Each number is 128 + 24 x the weight over the matrix's rms, rounded and kept within 0 to 255. Layers, rows and columns count from 0. Numbers have three digits each.

# up: layer 2 MLP up, 512x192, rms 0.0708, rows 421-487, columns 128-191
# down: layer 2 MLP down (transposed), 512x192, rms 0.0701, rows 421-487, columns 128-191
# gate: layer 2 MLP gate, 512x192, rms 0.0733, rows 422-487, columns 128-191
up421:135138138136107121120153135139144173120110117121133127141131115117112166141112103105128115141123134131127136136146144115135128117128164115116154131166123109143138118114124107122156135170118120
down421:132123145131158101145125103148130147127110123134114114139156122125148123140163107138146100103118117134109146139128146132125125127130144147124142129141149134120148123145100140121152117140155129
gate422:170055140151195127119120124135075136154159101141144095119120104130111124117155152176098152095151092112152110111101149159167156160110169135102130122176142118130143114095152091121133140145145129
up422:110092091136120129099106167109090116137175144129145124139155176085177144092138133143121077131189134129138108161116082115145161095089140122124145155129178132134116109136136116143095128166088111
down422:139112145134184084121118134124095095147127108183073134077127107093121153157170115102090142153142113144100093126117144184135136145139130121107123143163097102130098175078124182161171155138134101
gate423:137142105140126129099147084128103119116082115094124129108130090157153115124146125109094107120128158146111101112136143128089135150170135157145184138131100135121129139133133103128104136114152155
up423:131164155085108175098149107132147153143098095160131109126148152125140160131117135092142096137147129143117130133137069132124133131129145136104142154141121143153127126129110156168138127063160130
down423:116137122108120144125123147131092091123133138140162103136135121123182133115129176144144119120112118161132156123090125105132159104153146153083163092125172129130107143152105102149152088131098102
gate424:110145093146128135089122133130105147124175119143126101131116110133097116114110116154153105143119114174139107130126137146137114119105136135102114129107139084127096181133162105130120082096091156
up424:144100133133195081125125164125106144140132125097117120119130147140097103121106129113107143156142107113108127122130140110122133174107093146131112133117116126100166136087159133136136098111138142
down424:144143169124115125168105103112116113125107101143106165149132118164106103130120094118129122087147139133120127124122122101146129113157146151117141162158128129114128138117132156104187091167091158
gate425:135137091118151146090166115127119107168168120135112111139104111116138099137165158170120120137078095132115119115154073142063138134145115138127183117172153139122129147152165136176107154097132083
up425:137127111161090124098125175144166109170154178139095126122090068110134102145154117131147059086125103124173135111149085141118093127149110133103121103110170144103132124114118100103155156164123121
down425:091165173109120125134078097098169200103114136081119156141137084163119086104108114127154148115135133157131108124119154110149080162115160117094120112115136153140164131119136135116167133130158153
gate426:106095119143136124146131119084111105117163178109130135134117136121117068116130176156078119091128131048139131133134146089121144082127111099100109127149130177098122110104124123106112135153138131
up426:168155132179169120117135143156133075158169157158114147123145143100130110061101171144152125104099118112155109084117098199129152131142131118126164150146118121078124145157081128138165091146116161
down426:108125140140117077165142110122122095140148147168114121088114175139104146107111128126111085154123167143102088106088125129135153113135123141143106148127081107108082087105122119093076149161079121
gate427:111145069134112082121152141177108117154155139126104135077099146104160102144124130133141126151118158124168155108102168142144168152126082153152080099115117149124112125156123117071092136143118134
up427:093113126162154101105121131131128114155116135130100097100146139112140156118119105128138158115111103105124141071106162122114163125137167113106168119081082149077106135131123118125124139105113108
down427:156107117111109163142090086128099079130095104162109122105171100117144081112142145106135133124128117073181107112143156154134164108181175107106093120132091168150120101097119127140141118118124104
gate428:155124128143141110118126098158139142110141114133154129176124137144143143123169126138079164138107164113101138111127118108137118088098142130138096126115151123103119111142140097154149076165132147
up428:142125200148143135151071131150154105154146146100123110102094103127159137130184110105154117126154135130076198159127134152109093064134159180108120097048081097138107114133152111125122115159149136
down428:125161143103144162130114115113098161135133147088173202148130151103151138137124095112119123108123108119157122176160119138137122132122120165093147110124143110090116104137130103130152100143084146
gate429:098150104127124129138104111055133117092154142130078145125170152096124103105122162093137117071119118086136122106131121151123120140157155129098128149107122080172173128091174149121133108113145098
up429:144102119156132161129117079134139129132119154179135121135133105137103145096079146123150110127071154147165105104115099133138121125092128115126109142129186103137095150136116147104112120091091139
down429:125136159172137117118089150095094111117097099143114185121167150147168167133132147134110131148155142125103127146151159088147118147079128105117136159107098134125145111165138103126142114181135177
gate430:125139104117165079120142128092110135148153088124149111177123106164126130138136106109103085142135119118099067182155114142152150110109145130097101173100147137076112124143159105164113156123161156
up430:111174140136158142131121103083111154101097155178180110134147110142122136125134118125094120138119153144099100125143134119107123113136177171130115132078154091123125145107131080117101093135120178
down430:135140120146170112103100151132103142128125113147120166151170082105129154124143118079144149092116154134134081163095114118125119134167146159098152104101124148136121139127121070142106110116139126
gate431:124120088113122157130138105137142136126151133111164131094138108114124081129149131101151091111162137123123102147128096132098172110118123181140113158145126168160153162133122145103105133132155127
up431:119137140099152156148113106134109147114098123146125171119110109161114151110094099167112132080116140133146112120154115122127129133132145151153094153136095104174147129097094141131104123112119162
down431:132122161130113107115096127145077130162139080166119131141147165125143145117110171124107133124102096135106117124115105136140150147113132132090104144132112137174118137142173140127135126122155140
gate432:111136124126105126120134139110159150106116109089126143153125107157117153145108108121131095152137123148118120151135138167119112162105155147109131127128167142121141131143197156168101129147108129
up432:101138107126119142139137134160128111151127121118099128120099123145154122117113114148137151124091100127161142119127097108141128134108138124098121115126131108135129126149124142129129130148140118
down432:120123117120108160089126089133096131098115143102143167101135131121129090115136156131106153122134153145111150129113142138132112131115117111156120110123146135116121121150124180115087130148121122
gate433:096118128123158108125150079122126105178137129133111131100114113181106128119122128100099126114145107137163104091154064136074147127130134137130162112142150097156108144128105168129143153153119100
up433:161138113110158109130130128144101140107116132152121131160103136152122088157140157114113176115089164140117094099111140126127121134129119163106101092141122128131121110183185183135109125102144177
down433:135111090107163098102114183193106152146130132174106122154136159090141102105145191118115138127129147117122117132130125129114131108142121149140138127168132155141132128138131148147102148109132120
gate434:146110120115120143156076148085164153094122178117152136154116104153135129131121146150133121106157143084148118176183149133124137094136129074140123135166125108132162139113126150149152179195145108
up434:139141121170148131180141115108168078114142115135097105115178148111105159111132126095102138132150144098152143120112099139149138139107148120134147120210160088141122154167116156097132103113102112
down434:109115122155122144106169146136102094151091079168158098101069137118154130125111105149094131135102136135143110123124095158062138167155125142102137150117107132163149135190100085161074137142085085
gate435:116143153119132132133130116085152155103110118154092103147119116200101135160159146122156150160120184086083116150131122138149107119128112132131117199107098161146163155118147108116129124135132130
up435:117123146116139121147136121068106123124154143159086103112128152122135137120151172126109108142158111130168118156127073161150106152143089156105117124154169083149113141156132161108160146124129124
down435:086139113140099120136123125138108100130118117106142107172165095098140132102112079138135153093155137118132170120158146118122149131127154112112134144114092140132143126118138108117068119166102143
gate436:141139132128118134141113116164134147136121123089157101118144117150126129149145113112130144119139115145155104143145106117115133106140114125166133119120113134112113101132129148129114140160122159
up436:132094143089155138122102129087128122105129107150121162158160108143103115132116113117126143158136193131117143116138145147171124127102144072139128132123116120125116105146161143102161101120145134
down436:130138123088146119109121119101091126118146107149135133116105103164120115125148135144098129150154140115131130146137105117158115132135147114127109111137128117144119092168114135119121151087117126
gate437:080108089100176155163112106097158093176090153137091134115153079150136112088175154115164150104133135150151122092146082119136125118161125090119159157113109075115108106150075128115125170121134121
up437:141144174125111077099147123145143178128097084129208149139106136142120185157151102145100147108151125131094136157126108139146117117160174122130134107164151160123135092119162131138126107137105125
down437:092144149122132131098101114133163120128148136120157141108138081120138150069165092122119120072158091139121086132150072149135146138187121086117135126133146072103085118122099123129129163128132112
gate438:134123136119148126122148124159113121114111166119101124172126127131146080127132097123099127193135154146100155190123178130137095136153145128144127093133115166146114117093088122157095158133106114
up438:086123149168107119104120115150135117151139177103133138151081054153131138093151108129100112134107121107116165168163131095103096116094119159130166115138139121130127153145126123154127181105122111
down438:123154109104168153108115129124108141116090118117135115126125128143165133108155113080124131157150151127103133156128157158140108131160162110128135089150115141133166133138083110135096150116126123
gate439:149123131142092146144132127102185107149098136146146102092121151156157120102154154108151111142149130101128154130094113149130138121140120166095144169105116157098113149112151150089141149116099130
up439:094130121126133139128126125125118149143103114136157100108152116114141110125172096148131109100118126109102132149163148119124057155136135111139133154192142156141140125120161137129108124069128148
down439:143147123108133121095109146104124108124126126153114122137100133142110130145124139110115112091093119155184120104142098119130100082166140152110141119142126108134131079146130135129157102136126141
gate440:179099085129139099128145153087130118097140085137179111142177159101089129095134146112104137169147134162122117102130089095127183110120106110123129112102163056087095110132126133113095102197105154
up440:084176162149110128114134134118109114136132137120126128135119159112135103111124158164082143130133123124077112188155142150112149123104119143146145116142077113134117105157125141198110158135140072
down440:161121136078155143132137148113152159120142134121118089116172163133102126128150123114152129132110142129167116089104103133107161155151117069168099142107151126134121105112155131117089171125119116
gate441:159122108140142090113111124150097141127107144165145145137104152162127149118166113146105153148141084155103108128118107101149154108114123110155141082130145121108099126129116096151081128112102129
up441:100164111140091147121114128144154095121154129096108110116113140128161141104115156128145141141117143116134150083123114136119100131139146125136133175162135143115121148141142102114176142130126123
down441:104128114118114145121129097125125129082186128101103119129103148116167155161106155116126138123107113094128151100137108132116126138163145137135125179126101136119127103135111096113185088089146128
gate442:127148127146087111095085144121147124153097111107109132103154158125127155139108133109129138123159135118158119143141103124165167162126141146143149164130122132065097145185103146125123117125107172
up442:119140108086126113117137143123113116140135112105119152126095128115122149109120120085129129105126147120102146141165142090112135115137138105096138136139115131136128131085085153080072136175171128
down442:137153160111130116152123139135151109147144127150153132122136142166140163146082120125142136154136126124129120176137139112139121128161149114119167167106131152101119150136093127080136132112109179
gate443:111123152140063100091090138120207090123065096093071124149085078162110142112165152114142150159139129169128124172133143119129089128095136155110161096100104176083144155128140153145111112141151089
up443:151114122100116128094098128128147165091158105129154114110142125127140162158150127092126105138168090089106132190123143124116129118122175088103150136141113142139167137111140142121148133096093112
down443:113124163110130172135095177084121125064134126157141060079141146168141102142105143129126122169115130107140104123119160156071142092154116137094094120126129147118100132097149106133095075135081085
gate444:114127140107131128117164153143106153126135117113134099151131138144136061148108091153103163131141131112111117159137136108127115073117107122137102151129121152149138135109157115128107129151190154
up444:128163138113090138115092124116133112076111121137130143120188117072156122134167132167179134128121128121084150146114145154104190121162151142160164150149161106162143139145135113132130128120120152
down444:126121109143137129149129141140119123139114160123140131102095119127116129163163137155095154139138118134150108106130122142138101170098156096095173116090112160127108104144104139094139128137104065
gate445:142145140112127108142155107116091100133142130116141153146117127157109122132156161156137145076152134113157162105099167133133133108163106082148169106083112149118130075115115156115146122148140157
up445:138132102097120085132153207118074145121160157140115124134093158133122117110145166128122158158110108091140143106159121118093141176103075075123130114095141105117103142133119132115135133127128134
down445:149110131132115139095118149110100139103119152182133102123138145142135097100161138139127118193120135080130107108157112112081139130093128131109102100125128116115120147150152123125097172097159087
gate446:136119147150128137126164146104091126108175100123111142123149130146114094136132136129112109125136130128142131129132137156106109150123116102094129116130169188116138129106160092144118133140145137
up446:134166133133148104126131117145150144155128125105128122139125136155124136129122135136107127124139118170140112137108110152140147100123128146140120120141117118091136143113099090122095134139129142
down446:164136136159111131156101173105138127133136150111117134122142125156114165123134148136124123135166147154134136147115157133131123093114114121106135119115161141141126103133135117103140147160127104
gate447:157139101144133131144112158132163115098118110106088125148110147130164172215161158118121083151157141144154121182138119120131127125117119114111152140117104136125177144126162142093105133103055131
up447:150141111123137145144099117175110137143146139129139139105130131142144165134154144130142094141155096147100134133126137150157116169136134191129135128141200123129101091070137125129083143074151144
down447:108194148139128110111153131111139117144118135211108085163131123132138085135108146132154129093093136155158138092108146146167144148142119111095141159126092093119127139151142127095101140138123162
gate448:161113118117085148095122113095130125126144104122099111128115081172139136134193115116122152149124103127124149084121165096146166156181125117135130149153137140089127107156120141174169120158112172
up448:119160117120109092101139122139108163157096111129072140098107097148125148141133085165122121104130119163143148166138111078119150133182136132098143097173133156119135133150107157159161138163114136
down448:094130157103092126073138070102120118119149141165117106139144128160166116115144140127119156142122131130145134091125117113123188144136115099150134137106080112082099106167120121130192120131074119
gate449:086165092154154086139127123141154123138117109122109127118071125110117119140189160173124166176104101083088129121151134144089134112060133176111087139139142119147155130122127171159137109106135100
up449:113144124116120139088095099098086147154137110117123112108135093158144104160122128111140156177138113120171102090140139106139110122115100113135144110121104088128106160166144168159110158053138106
down449:112158115152125123102126140154152131103157092083152085132122114138128119158144117108111121151110112122148089145122159140117094152100104157139080132134123097109146154110149110179098097072112145
gate450:139092107121147123137122153075153130123097111130095106119160119129108133120169126101144167127128189146124157142098096111146151107156093091117139088106145073131098099144115146118120084160102110
up450:118090101082102156096121153108141089127135150111146085105153126140103138154134126128134108152086154142136130131138105097106154133134112144097095112145106140123153143148137133106135167165116162
down450:148139121137146113122146155120096138156165106147105066116129137127158129178098111181094121156172138127149114158128145131109112118165129167127191108093105132116121129107106108105140133118101154
gate451:119131123102133123116108135129107097100149114119182103123096087144116141144118145137149099170120100109165164138115095127142120127074127138153111100118168108110159124120117130118130126110131147
up451:120160117160115116116130101178110115129168176131122122138093093179146074101172098145081147129142107150097132104142119176143116124100118124094140105132121099112107126156126109144131122098121132
down451:128135153136071110129120145125122123114117130119141093150102095158143154107113120160138110157156097114116150130108153130127138140113121115152120125132121115121162121113154127114147130114104109
gate452:142168141143161104100122139068138156121137157145149128116120142125126095117124156085108106121132081119167127158102145120142096149117097120137129104148119104128126096130131098105084161135104124
up452:136158148136122179122117138108116114111131152125143145123152138122180146098152148137140129108119165163088125135138134158132139125149156122151130109126162111104105164137139145118137155154123127
down452:159101167127130101083154122136163144119134165127096119156162128140156151157129159106122118099140160128077138137120134113145153133113133087155109149154107114093138135148107201110131116120121165
gate453:138111138130133122114117133114130164119120087104148125136099107121144121109105176092133148115124147137150124139113104091145171103127080128120121096111144135102106150077124128122149126160119148
up453:128146140125113136133115115117112094113144099122119120130096141143172157146114152169113108182156099137171128163132128117112150141084109150145141144098167146148169142130145155134113145163151159
down453:133092153125140101140156156103133146096135095135124085127136149121153150121135145185147122113163134122092101095127130157125102116124140095170133166121109129141089172156117145127154099136118117
gate454:138153130138129151113109107144110151073127126131135156095135135094093134144137116107086120136100089172124141124109123133156134147171140119142135123089133084131157130166149149102116151194107195
up454:148147124085138119108189173101113116166108111130129118132081127121111129148145151162088167160133096145130122178097106147140131143125103095153128093105118116089107119162106146108132125158133116
down454:096094162127168131088135135149106143112112129156114187126111154068127143151149111067102108141096069158098113147106148143115121163150089098158122132121119120124171133150099159102148172145147133
gate455:121155170145091131150132132101140126125127123136147135125151146084145150100126133102120121152134130122127139116121110159139127124136067132138136154133116136090167101152132155083106165151168128
up455:184105084151189110144109159114139112178139101152161114134120115114127083155105136138146124114106117083177114125123119136156157111130111112120168160112158154084137089108166114131134067136129147
down455:137134131114107142101137105151141152098110122124141099128133163133138124127181099112108097142147114147088077146098134154124133137099125141125120094156131115104130129124111148188079153140107119
gate456:133098129125115121141163135170174120097126125152096129162163150158200163092138105123127101171128111115135099141152101168139081187140132115131079157125136114148112139110092138140080165154112115
up456:145112129125066202103116107152149157168139135140185133103085150137115119127160169127138073137148137144119154204091139116123122090154136137144144131117156136139115079112134140155175116115115125
down456:153130113109167120113127165134125089134113099137101063157075154135127134117142121090170131115159110153147139146131116133140118098138136103109176114081133108102138140122083154104106117120105075
gate457:142154106147155122170137142125114129143148129135145125094125095143101123139135118131161154064127079104118113124115073170076159120129102123090132158138104113092139153106074146140126125124126132
up457:137178109086103122118120132071118123099135121146114126143140136123133138159100106101118140104119168152164164097144135120132119091135114094121118173154141122142138124145124167097109143112147113
down457:094180128129154128135141111097183123131178098148099094149150115131171108118082146081135147147159152112153137129080116141145107095130119102100112112168126122131115166170163105115119147110132142
gate458:151155125103149097134141166143146118111136112112128125135126099114154107098145147134131098131143124134125111158125157155141128098126101103142139143150118148119172125103151120134138105165177088
up458:129134095122094146128148108207133192141143138120097138117109123131158121124103144143128099125105094129137141149163090131150125136143134140175125112148149115133125123124120140149091163104132155
down458:099122172134132145145113116065132103125112138135113141152155171143123147148138139159137130128152093121120142086127123090125100125153112116127126165099145142155158156112082158073122093118134164
gate459:128133125144136113113131108124159076121124128128114144155155112160105136091091144107135180098112117043135126087126128167135081139187146130143086146123179054112103126097104132134131145119167126
up459:117104124157136122142128146171097141130124093077131133091121117136115146111116087100137133154129156115134092149101146112111121134141126121123105114153120164104116137154144141143121141145080132
down459:147147125129141134112138144120165075137173131138146102134164091087073141145110100119109125143092091117111130128125128177137084150126088121092122110078160074139120131121154113156090177123154079
gate460:162125114137120112155115113129129112156145096121131128143156154063125099109138155152124135159110091108121141142165127121119138111076093136145117122109157160102127121116122141116088117141161123
up460:138112100161129126113140110104159129121116145165107140148146125146114157128136124117165155135119118117129146116133145099134133115117105139114103150095112173178114145166149127151100158153160150
down460:160171155124149113164122153130162132109148168079157053150127096129111105137075093123130098137183107129129140140123118151153129102108179153127138086161128098112118129149112131123141093147095123
gate461:077149125132161124139119126153113133140150122135128143131152160118142123191132121145117113115137137150116172147093155140168131121101126137166141147161120120140147131113094136136115131169119126
up461:134134147135121140106158123134151158107095121099087116123104106115118117168126090135141138129107117122098147134117146140145103121119124128110100153104114156143113140107140134117100140153126139
down461:102136141098141129146150122143135103116158119144132140102101132105163138120134168121119144155121129120085099105121123119135138135118157135150152119159123175120149121102121122130109123083110088
gate462:132145136118143094086132140125135095143107109120161122122116125154134161131141072106104118190124103157118101139145101109137098109133085125139165146105129051140113159142130142130112168119152123
up462:135115105122176103126153146125109126087117137130112127082145199112110098150115124132087152126147158115097159140131128151134126125154180143119120118136105135115128100108137128115113099173134133
down462:138117096105126154111136141150146106107110132112154195152168107158147079097119168123149105124138140125123179114117123144133087104145155142121113117136135130100138104093139104105130129145143178
gate463:178149123193154103128125146165119150102121083126142124144158115127118156128122112127104150164130113148161122109105117157163160123170103118159150107125121108163107125161132101118135170152115131
up463:108111112114074122180136097120103127130154125111117122089119096150066099113170096131142106103127113138121115131129129109145127129126112137097116136121149108145179106095157170089102115130124139
down463:151157115107099138100127146165085096114122109141105128106121110122099141136108134136108101118151109154138115153119105142122134133127145142165139140112109117158075120157102145154107123156101112
gate464:115139141117175106154096129151097146120095132105123132132117110132139126141143122116136152153129110124089111088127094149151111116147158206135118135086179142148108125093123095132122127156127152
up464:178136106111101128121113165104155102120119083140141114129113123081134131160150143084121122128101117169123109081169091100097166144144131121140143103120139095125119156132177152142130156221103155
down464:112102132125108161104127127100138110146150121140136100164132124148115127083093121119122097091158124129134134106143115107100112119122127070166165138112120128146150129126130149110136137119133153
gate465:110144123125165116153111135127120125137135160141135099105111116103118130119095129109136132138151164135145104113132107124162154134146132142151133154112135091110102108122148145125125149121124131
up465:118162184168178126155117110112125113129105118135129114123104092134152103113125157133140125094138141100100113144132135136113131131116108155131126124124107144120156144127127133118123151124117140
down465:128143142112149123140118117147115107124123136127112116150136105131153138102151113143136127132165137096101150153127141154124139113116121139115130141133115132132141162100137135145109132119086140
gate466:100146099140134129144126102172093066130153112154102123080162128136163165095140169136123129113140140138158121105097105182140183200141119146078139155129156146094144112143155145109109157127145143
up466:118123112148158145176102160130112104108137115119136107139144175117121114167136154137100162109100122137123134133102121154153126089106165124120128135108156111144156163111155108118113094133086120
down466:138173130108175115148127086106154129131117152166093146117135129106138134127092129141132120147138116144145099154136125132156121103171115147128152088116085113170131119115110146082143162134154125
gate467:128156156091161083107094115130087112153114137132167105127148119134123144144103112193109170151109101130176175173138097112127080113113177164143160133110146149109117114119178160134150150127128164
up467:133120119116107127113153139147144156149103096138146127097149136131120141173101120122134113109165113169123104130132151117200150116124112153115090138109142122158138138165057083109117173125085130
down467:109087122140112141107150104122150159098109126157146172104142139140130164134155132079148109122154094114104102100139125108126141108122096127102095119147135125145112184142054113127146147168128119
gate468:150091173142111150115123090122129150120110140130159125127138088137127142128183095107126143112122180131116121141146150108167162103157124120157146077121151148133134102153115185100114137134098122
up468:127133141099147113138098104099117109125116123151130148115175108147155121115133118146098132113188097113163147131101106135119097122157162106137157168137098115119122080123136081130152110103150158
down468:120111168159103117125078100110090147116105101141133127112117128132169141148123092102136161073120107119128150116109132110165138096162138141170153092103117128134130118116078151119137111124101120
gate469:116142124151115150115138138094164117160152080155127123090110095162131153139132114113141144141102132131104138134129109111119159112109111140109147107145157125122094099148170106147113128150074122
up469:161116133142148119144124133136128127098145132111142141127118112103144096126123116135083170124103131136123134097130131135155117096174121160156101131137129160173145124121108113113168115145146134
down469:133127127139156124133115135148135122077140137124136255136129155142168113091125119126117112116141102100121119086125124171097087108131180123149109125123151167169126148138121126172143144120147102
gate470:154149151172147066157154107037109093114124103158160139108112147128169119154117123091097145109155120134137158122100093131159175126089117143134123128113157135110086136140115134114100140143095120
up470:108124108129142137120150128116116167096060140113127134152121097130106154106134112157134117186138099146127130104116132124134126159143125098146086130122144176112114119101136111127130161143117157
down470:139102154145132121128130107098101101099088122117148155133144118126138115091133108101169113134124103169132129066118156142115111165132135135097128133154180145144136125141108121102138145158093147
gate471:156137137149110126132123120115111138129133131131161132156153120121125185134136132133118151124147134120143096114102139117169146114165120081140176122129095091156109131136120146109113147165129154
up471:158150154122112141114105148094145105140118105151100112127123107134090138145123128102102103178144140093135106153157105136119132113146111126113147136140156120106114138141130160161132145148123116
down471:127134155138126113134093149093097113156105112109132105123111165115136134127137147140104125100163141117134096107096115114167122149111116103138141125094139130127112141163104109135121113136147118
gate472:099152157100101125144112125118124105138110101131091105095113124120153094131120084118109146148169111175189124152142098137122136142134175108119157152155101084119128108141096150162123181096113135
up472:169146135150190097131131127148146117144174145143151161136134185115123129094104162111113136100115119119103091109115110143129138086125118131123142129144103122093125156138164091101158155123102169
down472:159155147140146110115166136146142135110129142134114098137154115165102141125122111120118108110107140123103141094119143141131114109147122103150138190134124157140113127133119104124127140146134167
gate473:187072167096125175104104137119112101093152083142184125169188135152136179159140127137076121143165124098123128145126096167156170176154127106129142143104155112088126112106104113139096109157093109
up473:146075097113086164115160130110127156126145170120136138144162160112118129125144160154184092083157105121120155144162112135132175144134128140127142174104159133122164089123142089114139122149167167
down473:127139119113146109121166075104111115130090163134084151161128142143127174069148111108181096152128093128126103148139113135136113105108138156136121158087144114156139089099117135123104110080133187
gate474:197179170153122099091154136057127089122155136143124123097121138097125158123134116146134156125159111127136130135154123119125170129140125102143162122102147119129137121147122179159136149111099136
up474:134089157105131127132078106123127095133104113128164143146126122114097150120138195129152133066129126124086124153103144145112132153129134163109146120099144127114122131115138173180155111099134118
down474:073119154150107113124123087139158129137126114133122173132145153128114158135129187131085101098107177126115095164090146115142099135081123169099092144105144122108115113113138117120129087112142161
gate475:130118140129141133119112151133182124116133095135126134132110129125097128156145127113141151117110132144170119098129123146121127129120137147100134074150129122117122078146135126125083147121143143
up475:167108133152125136129156127127109134118129145119119140114112142147132163123123112123127120151132107097155102133122101148135111127117125130120153107120128119137164107097149135140122107103104177
down475:137135153142137115129111136141131123138142104127133131125123141130128121128123115116130135148117124155158145128141137144118106154118129097118151103150170151134138104106124107148111097118143129
gate476:119143120064157070119103163131119090170121118097137087119146151132093118102108135111087071176133107162154088148148151139111108107106120110136122166085110066065178097128145150136129077122137163
up476:101093136103167178142104130167075109168129103165137132153140119115174185148105153096168112111113143140099153171100118115098146098154143101154193122130146133106150097120128116152132149209145156
down476:172131102124140079087112111147132136150132139105111097148117140081175138122109144166158129115126166121125141132133130115115171121131101124088111116129121090119142094125147158103130112140186105
gate477:140119125091163152136136144119114116121143100144160124146148121112153085113118197141133140093092106117115141159107118144102163128059106156125142161128158094100130103135111140129145093168122120
up477:146131146121120144125129184120124168116143129112104103171146099142129121132121122111167120085127167148125090131175127154140119141127137152119133148130110163173120131143082089079147115136116112
down477:121110150132142115170096111121130111157136147150131094148158166144121147133123097141124107152142193128113122118153120122131109130156134118145101089141166145148143149133105140101120136090135130
gate478:071148134136112121133127101099125112094107128141165109129138129119141121090115136102117145130072120104165091121112090136102121137103115093116131147133143090154114129155115166143099148100140122
up478:151080100137133144134182106140108129130155124113140168148144141122126119128114120100155131137095129126130119122119129092146141138146127121150105117131122150137118123146106141117158176144092156
down478:136100141126130115112144101107120114138155106152124114144127136120111121174097121110156107124114102124147142118136119121143134143138158101099131108112138135146130106130147126126161137162073137
gate479:170138151132158125110079089113095173158101103144152124169160114140097091137113066105105140111134124114105127121141131088176136096179166125132153074161107129098127097113142151156112114166153121
up479:134114113136106130146093115153176075084140139125123130110112090181117152112178165146154108140143158144107129123114115157100147130147127133114080134118141112170110101119117097123120135174092122
down479:113112141108138129110136167126178085103135096143129137105133109146147124147153122122124145085127143165156097144108120162135120158155168105145105127135128119142130105129128144149133132177133078
gate480:140134157128122097129080147129129140133134137137142119141110171126124125116143099121124136179163109127133149117115118119157103098095129144124162132111110127102134099169177106135140116133106155
up480:125131158155086158126117130172088139125155118118120133093129133154150156122159120146145092085134176121095113123121149096118140132128102136134098122154109122117163133164120126145111117108091115
down480:177107144134114126132138138131146105129134161127122113161118145129173142119105129093137150084128131111081142131124128100141133100131119131129117147108104138141140123165135130135155101153115132
gate481:119139105096168149136142148165090128109090135118130146116119098093108108138124135159113110106169098138108123127135135136152142112109106126136151127114110134076123103159088113141133122145127131
up481:119124130101150143120143108113151150150132135138116127151087096136089126130111133140120104084104124121119160110145150120122110140183156153137178128164132107122151140097130133125156153052114127
down481:172155122138122150122141116108138147122118127103148196137139108145118143143115122148149132086143130117104177117137132164152092111142148138106159161141121135138143118128086126101120121122134092
gate482:112134129149102124125134145129148128123108135136150126132133128133146115068168118147143120123132119085133111117125095112131101105130101128161100121132152110128071117120121111143150133122126137
up482:125112159128074150116140121118110135101107121165136129131144104159120173161104124159104126091127134131110133156105153136156130128118107138108115082132128139155134118142114146095119116163129127
down482:108117130131122088125115128137162136142135125091125162131110177137112128127118167139118134154119137110118139127163135132119141130118123082092132153140134139109128158107140103119116164133120140
gate483:140102070085123128142095149114124114138161123132144121138215125178122133104164193138150077198153109131158146083149120167083130112075082141111134131124169158121116135126152104165102108135141117
up483:134080123111102200103162115112152147120100127172152112117128177151146109103118181121109141111077141111108137104150102171128087110158143135176144133063117143111166140131126080135139112134170155
down483:138151159175122148097104115136115106170098115117102167116060083101146104119095087146119154103128141131077116139082120107189140100144091096105136139119109109142144113076113107107133134137156166
gate484:135154140101140140102132108124154153099070122129116121137108079122118131103142113144110185126134100165125149149105116160117132136146153188168134134112116126109098121095104111166149154127100133
up484:135122147157179131159143135100177156168161148111150098158134149138124136126108155082148100080104123074107156105122159160161102145164127164150120133120138173178098125110126130118112109128130148
down484:127128122135125123136133134062132180146143164145146110150177144110122115102136128093133091104128139121130173127124108145122109116157138144099122145130122151138144134141151133094141103130105162
gate485:105110117162103136061168147142086111128151164078127120079147094151065126164163121122190158128148130175105128183071143144128152159157139133093146132120143087138145094068138142092102122114066161
up485:084155146144120099137100141137174161131128091109121145158117052160082101122113126156109135191149156113095132121074162098102048102137148123112076086191148104126101193118126086150127114127149106
down485:115105167151126115119117181130152163107123143127120007142159102178137128088117141110120155132113103127099080142152155163160109138124125114114112148137108143133102142139136148123149145134093109
gate486:145120113143136116166084181106167126155125105113119107135101131082126150115125162093132103131137088150172120125113138098126135107123110107161146118117096118131144133115134187116138118131150125
up486:103104161110154103122112114056057105111117117147124108123158119129162152126099138150131123136111124131102093121149080148148106110114126115119073151104138155108129139097110118096197137167143151
down486:149091114121122111085133144144126110141153107099116169096110142093132119129094128150158148132138135138130168160108086118106123132101141067113130151102111117104124133220181135134140128115116104
gate487:060117132160119136135119144126125144121151070114140129092108119106137122083127113076149142139155123135106086111142113094058100099105109138138105128099121100173106135204125161140128103109156090
up487:064072105153079134124168098091186125145100107148085148097104088127142151090137129158125140079182112099123140183115118132110174153168105116130144140141090146136126108126116171117123082066152115
down487:166101166146133077145190100100158158157136205172090109159133122153161090108098141125155107104139149090106158111123122110134198111099097130118131172124107113113130117135093126061082128138129148